{"n_layer": 11, "head_dim": 128, "d_mlp": 704, "rope_base": 10000.0, "qk_norm": true, "bias": "none", "warmup_steps": 62, "dataset": "wikipedia_en"}
Each number is 128 + 32 x the weight over its row's rms, rounded and kept within 0 to 255. Layers, rows and columns count from 0. Numbers have three digits each. The size before them is the row's rms in percent of the matrix's.

# gate: layer 7 MLP gate, 704x256, rms 0.193, rows 548-556, columns 0-255
# up: layer 7 MLP up, 704x256, rms 0.205, rows 548-555, columns 0-255
# down: layer 7 MLP down (transposed), 704x256, rms 0.194, rows 548-555, columns 0-255
gate548 096:187141143111102123141137120121151108096144085148118113203146109074157093111150133153143121088163122138078168117097139120106099165097140113147099166122131144100089124168161139088156115053130150155114161080104043107183139139104086103172137149107132138097105156149086168123156125095129109139116079092094054086053076202114129088182103101129136202125153196141082163128146176095133176147146166192083105184112071124128121070145133162168110170144075112133184149099155133127142167091111157086127116065070127116056134163154102185096087143141115125165101138110108150096123169145135166169096123095128147208157074112145122154106052107122119136075144188113147172094076141101126109116165159172121140079144131156148112129075147129113155070127162149145111173121130145125129157137124097
up548 095:167076159133076091167155041141156115147090142143109123133057116099125115090144104094110108138137185080099160121118137112141121162124071127099093072137121163103064080141150141127163080171129110144126128136140057084216106113125113110152127145142178139155024149136122135134082115108119138182109122120149063110161088152093050109129068145177132075099123169163123111112149127172116131120097092127116062110059131133105105114067060117147072146178113138141201139144152103142132124108137064150119116151170160074120170121100130125126079139158127151140177147185152167151095165148058136123171153106115113092102093208158164141134109172114098144132148112147117152155159130146132169124153163098113169055125110134084171133108159114125189082098118107165150121121129161108148103183127131
down548 091:110102161088158164173139131119187086112173126091122075139131156156205130181156150133156131116137134132129147169090107158112133032141117094103126100182107121151132094128109129120189126089139168135134130114081096071091108121102093144150117111095113157122154097120137108106106167147142148087122171078112114111084131093156223138134124109133125196116141118084111112148171159100135168117145128121086093145084153126132152090097058117146084153164195077112119121116103135161104121153113113102136129129071089107144141097102097183157164114092091110128157083154159213180143148166140158141097120119139157219154156097126178118138142112127188104087181178185120129092192161063177123147062101191179147147170107161132155098107127108182087085131146091141115198139173117167144148141140171
gate549 104:150142105127153111114114107124104116170068126081193137169116125168139132090118112116150152109146127110169120201069098156131114197184086174135152152083130123124086124161106085153109154122095098146098099136135119072097146085130126069139171097120125154096151188113128146068140083093104166140128105082131082140146107096135088132132098191101086121134130180105137143178133175100095138104111113083153163146141171045099121130170101117134146138076115110151149145159165197150077151103118125132148134104133151136091123126119156170123165117114158140088125161097071159178095165184187116123125134135135063068206192115135068136065132149120147167098093157103137137146171208089120069051180157146118038166095121134116111161158124146154115144046091104120122145128120157098149080125131135
up549 101:141104110155147117151136107207100151119121115091124132137144099146081172082141178153168113109088093156137109124159135119153165169123178149137112090113091171135141088182137154135135158150061138110124115130133154165057177169129175075111127103133118122163145155143093095112154156177120055152084159113151139126088145171116084069102164156104107155095132083155152096143115068122127162182141102114076083095114159120170072148105153111117180123121123117123099140090125062197169220149170195139077213102139152174156175134147163125128044134146108123114162129111081161165168107169148157138165130162113119142110116121101134165109134084124142173086148167114117198127188136154114132129211104162068061148111151176172146150100127122154121176146138154136160115116142173102130141112135067
down549 105:090073165097162164143105069128120150147192181209167113136117140137120078133132082118078140151138158108150128111145076095132123064134103083123182146108109158144136119129109097147140084127154147141113053138150163121085149094187133163169113100099152171132137104117085127092107108146122156059171174138151144121138093113106129146140107120077129147105122094141179082155130127122188139163144121093211104120115160099107145133135105109128124153149144110125163147141120121094146126194125138120164123169063130114138115102098119148102125128146185121083117133115083100118246206107084155151139115106124120169116150045166110184114162206141118211144138181157121114112109129167123156063102101110104153192114123173085123135162080121072199096084168154101125164083134195112132136149155138
gate550 100:113068078158185153120157110150082131128078167083093175095119155129156118080121129091169191158135155140150077048082147132135080141117137117151156083156093178120135120128112129099126090086132102115113083112117218106173111070161124115160130136073077143091130135112224080139180123062101071116115115106155128123142121133115125155117142139157086141186152164177116130136145194102059186055156163146155174107123126158142118136108167101085123108090113142116093151105095144164210145162204115137150109177158100140143110172164147131118132113142121145152124153102069140115167103139169177115137155202105159157156114126122111131145125155148143127162112104096137161084076137095179139111089142133082195166126088179160146074152134137128068112169145138113110139094074146138093170121154135
up550 095:107178149114177105145148092044147126180101132150112089115116137113128118102139177120127164058158120114151111138111115092171133158099122112101125151084116072150173124076138165103140156135064153089172191152151153144073138122119072151167118177148153157124157120156108131162100114114096146122167089082076102153162134148219164154135129161107070116137122159143115138094147069095123050176124092094138116135194126176169098180109096118144141145132169130137164097151181132129110154202089104156143160192108092133145173187107151092144117117088109114140137077186153096126175113064134155123102108119109143145112141145173144111071163160122146166101122115086115099121126174180087106115207158121128167136117140145134107142150073201116078063093138128105186087078124095174089097115126091
down550 097:154093202156119118120111121123060112117196093103129073128091190102145136189147104106120131129023116152096107116105176140169123175095081184140131100074151130110088131109161169121142142103135143095151126121126077091152121150169147123153100151155114061145162081104133170086113118197100101080111137175111148127136136111063155136151117167064123070096157100130101148059178169166140116076133183114133171091077170146119139110078137073157184088123055121133172144105167138092104100089124101108125150078076137124144142133120138114164204176213159144175119107074127132163089121124181130139136188086176138102095088115133113129195117145109150116126132149129173189173131113112096141131130127144121095118079102071161129141114155107158146105146102099105090099139146163121112146103113143
gate551 105:129175145139041163127171128089148097178112148175149153141125117125136101156117175184157134094117102169125121180121067078134155112146167144157086171143136066143139147158081072106130097168089147062128133130136151160153084104133160179126140111107112166183123128098150149070146167090137139172075113126074060127165120149146078092112131145096045176146119143111125111055123151085109127107103149095119138093079167133139133140109157125146146077105143140184160080129164140057066139148153174071161127152112140111106175139119057140114132111102160182122143103098130177087146116119079156131083136137161133171102100164107118120180143115118124127063135119097158134060166110116082108050133067173151125104074145126146058139110084142162131131105086104122093062116110091167163113142161151
up551 107:127144162110094054089112054075120177087156117115122137106161075066077119054089086124141065082101147140179152086106069109189170173122118108159137188070150107126125172192102144125144135029121143106109114145064107173042125089109176157091134202126186163076103106127083147150175102130110134090089085167123072112122183141129120145096129152104151083157119103197122139163120090194142140092107125130147127124118121115149129180113137112095065110111134130070128117162114078166124128085085107146118152141099085126123122088128095089158147170100090068162124118087119109128160097069140096133118115163139093111132162147138132118136131113118129089078097208146130168126140136135145087103119098154122095102139131072095128112097141160141132088133104104114122148077124153168158098109129119
down551 109:133154129074108159119130139155108183112151137146120062086148059151128149121129143097127141148061073132145119154181104103116105218074169127180090136044144213169127181194153110069113106167170127137199157147117143122135117137119134113127131151117127078114096087070117090166147131150153098119123118127138120113133132126109135137090146139113149119154128083170118144143124171142132079150190126151105104125149066143095113139183118108105117174177117096122185101150167115161117123070032050147162189124164142080125122055134125184129148109116138094135093107201140148148156151150101111137135102111125162142167116120154105106187148144118126154141179124060106061093158146123117099118150163154120110153116080176087157135097122135115135091087206116120098152227124110131161131142137111
gate552 092:120150130115100099161094116204084116098142171103054073156142217121138108182157107092118086165122122147139151170188106044161167145127078158099129113142203115055167172169125140122125151176106114061078110126123162154132104093117122150115091106109172129124099159142144105143088070062157069118149152130115083184180175135114133069109102109133150108102106111178142115079117141153123096083101118166102163064154134082129105081088130071129133120153158155128092144109195095079192146134088094151171157162155096090132171153133154184108105174156104100121118139153109121160152108086105101154107116179109131164117153131119132144070162137112156126145099111094145175117065119143146047182091120152126095144171139127127105128096155124132107132117092143166074089152136146111168178155137111
up552 087:093134146096104118140175118118171101119162130102144153076212123118132131113141108165119156179097089078107099093171117108136156130060094109159087156151086077122196131122112154125172117160126158138160154128106100142124095137168111194136115131124139107118127187115161082186086052108176188133168107172171134124100140090116130170137071082114152124111134161100140136074069116088120101064155117123164140112143133139142146133162138140200093131087124087159135180078157071112110128057160088105149137100144116192168099104155099183106085092079143070158123142083126097082121169107074083172130078110122093095192134170134180081092119117111090149161122093131115152151075115132122083126097115086132132097129133136149159179102102124135077107156167190183187149124097161139092101150102170
down552 093:124081123153127089152124130121139129148090092162131140107128099137088177151097090092092164120049131125103159145114124135131145194115100132127104123156104153158135114146129226147108124143092156178148137168140143085131110079149140145150096126159173108104117159127130149156139123146163119255161115137058196150089141118065096121134096087138116107141104100117116051134049079143110139122106130147125199099117132135120110135180125092103122142134184146132130148131118079087123123134069103098077188114147054162161178135102105151102123144083170110155127120125112138187146174139107093098135129139157093149141108138099140161163159074114050143119134112139139140146137125090123140157121071140126162125077107115106099087151102136121122162154149186165189157105140181181172174116122141
gate553 102:066111171157154101137143100116128123143103144128176161128111144127105147173090148109160131115136155117118131160148163062109133135102105167126144094139142125109127116131051106108113082187165137126091175157191111136100158096148108090123131094160116214154147163088097070149135131108079123104127141146037139129156112165129140118131156117093134100127060182112131175148091118129161064154110149154186079125113145113105149203113155158108105133163164095110144102067102113100087161119152122073089134164147124081095071130106121169136086150191113178131142137146125118090109136072127099124113175075088113104077142141145148154154143139095081128090160143159101137174153168093200120112102127051160143107101116161136142046184154130118072135189131139120087096130065107184101131145221063
up553 094:167139158140153127124168163139115090163136168198122157102040096165185106172154108131125098116084122152168174117171134148138110158139113142146151149067152118142142093086092076114171134111120158141081099112168136162155126116131129171149118143070145122142175124130093083172081092148092144103118127131110108110092095141135120156123114144113222155155115167089119198165080113126102122114140155184120119128103069141118124122182134166118157143142157114075166127159121186167146123102140174099144065117158139132115171122179083149115130182054105135079132111156166166206087119184106071181074120168078199075145129090080114074154163130126149129099163106152117112095095151094112151080105158098152134101097113117093096063094127085111056089115119120092157108119191101099193130114134132
down553 100:079112122120095088147175048143148088057194121136130128074073145113134123090122129104087151124151133130155072155070159120109129188119136164122121071145138107128100189163191132140118129115113105109092077181135114220147158149104177149137121114171197116162103137094158091171170128121135159139112161156116129101118113040088103139087102159124115131157132127141126083084162143133104122120120131130161082095088136166110095154162133090113090095162106160112073130140108069119099140181127122125098156118177122110119113090131143129154177079153121129157154121096089112065098152142145094167113141073157161100109162133126145113031153111104097210117138103144074123102145151130151042130117109184141154151110150073135151125183161082154145154176113106129099098119046121128040158132099119
gate554 090:108170111050088099149150110082166114093164136110073126101110133148120098129128095118120151153162143161211055227101119119100160116103093102122071128169115139127113126103110098165149130092152082121175151126102127151138171158137130171141172115134073064054106179166162092135233174108146118086115140101167122164135114125181130090079130154105174159139155115148153156146153169155125195155107087085143115052120131149057155171109119123124162142141138085212146154118101092159167136133158195171142098166119170128129148110124124173110065105183124137119128066098116139150126130162158111077089146105094131117169141095084167149178137157118116116145198137121113107196114120108135092155139099156133170143140154177103069164119138108132076163151155143108151150142163141160138140101136118
up554 093:140125091040072114085112113109168172151095174133089161122082135152124115138130120107092127160106164135157063146112134136117156132081052126139114104176101144122128146132100166139139128091157077165202129100131156164141151128117109204088190149138093170104115138219137110123145213126089067090123107079169118116139114090159124086110067180152113113120165165127192181133161149183118141085093124100119102147136152124136180196120121074098133120140143121156158149141095081130216137110145165150177099151127143120170151086133101161155090166210104155162125082104131133108088116174137143117100094137151148119143111175071204135099143159126109192173191140174090112176146140112175144139099118176127154129146199150106131113092136156182130147152113117140123105133174127109119138132098149
down554 089:140134155101126139121145164140151104125111101102090137153163125108154159135187097133093150088107113093121185089185138107147152000147093127109153108149117206075123071125081104112184138100098094112122114081155089097143132144140140134148107115115168117168127154152111158190121178191092078183184101131138118080154120097180069112146083137155122116100116129171174097120142091159089122119146179094114032113079084112142123099131110098134117115179142086121143098182141146141132112114121157143091074136112097091099154113130164119115039065065142122132151123131170119139109137138079137148107157162170170136184140138105143073088103155169131122137124104191082119141124126089097102097087140118133116082064123115119108149106110125187140087150127141156160150196132073060107134156100122
gate555 104:170149141106150170115123131118069158082204106098120073146151108103075146091163139128106164108101084151202119110102112100122114156126078140089175129138153119111100116130100113108161090132138128120078111054187108087119149065143067103118167121128139195101098142190195157077129181135105114122123138165128137090125123141126158167161177135114171116138131143106116089172087099135054122099087134109097111075110119152172110093085139200169132053147133104181098149138122132149154086131077194165107140159139109117110080169112102144193163089172149128121067169082126049144118157140154127120093161168128095090111173022132107129163136149108136126096144166110150081171152113134135107166137109105169126148110156064117075146177113108180099136138071175141122120138086123129128113141102110
up555 107:158163095111118146129131169106073149082152110158178140140151114113122164080160106160151116112116133122157123094115167128137130160097057144112107111153202129118168039149106071113140052162097172116079188061115141150132111130099109140106130080119162181129125143157157195083129139177161115094138135106112067106142219099140213137143153103140124144158087073137094128199117126099156106120088130061156111083167174129163136154075132124132131091146127115160128180163143137141177133142117153105147145139137188114114117202102142123127191141171072150120115166119139122140139138125163115108140123208052171069154139086143143143138158163113139164145151119110147103157168136165091144151178122149134100098103159110132037143071151105151165106113086206126102080123115157134139111178128152
down555 093:120128076138164145148125166148143105127091083130161140120162186164151091106165146069148133172153129160090101123103147072153112018115143136159092125105143109078133119150166097152157221138156151142144145155096135182140133135118162163135078125170153156113131125131149136173122185103139188045151137146104086162092158083138091140147097112127186133101103129122171106138105117198129113101167145117142183135073214096136118130099120086138076153111151094064104103129184067111102135197085129130177157125112121107167108096097122100110111137080149131128145090140146144111102062153084102161064135075117166130129154148142163128108160129111161147132101127158155123123135101113101105132092117152111155145159176128159153130139150191158102130167172126153148173021117138117071075093210092
gate556 099:075094154170105134125101170111150118156121139119108133068128127152106112161161112094175154116169130137099155072114197065084088101180119146110098142191037107133160102130157155134126147112093164130103128118235124189143122120135139120105140118081114147156115094117165104115162191136092130102123111135107130134120116112104053146086087130111099186042143136097158155074128159158087126101134116138061169113065139134095149143082142175139092172104108119092155134124172091136134113077136176144070098133112136103141107105118128086094172181166149110115102103109069139144100134114160187122129167152124154104097153155148130165168100065178120088068150068169104121112166070137165139104120108112196163143137098122119137109070154145134150147200032138123149154107100119168111126125178103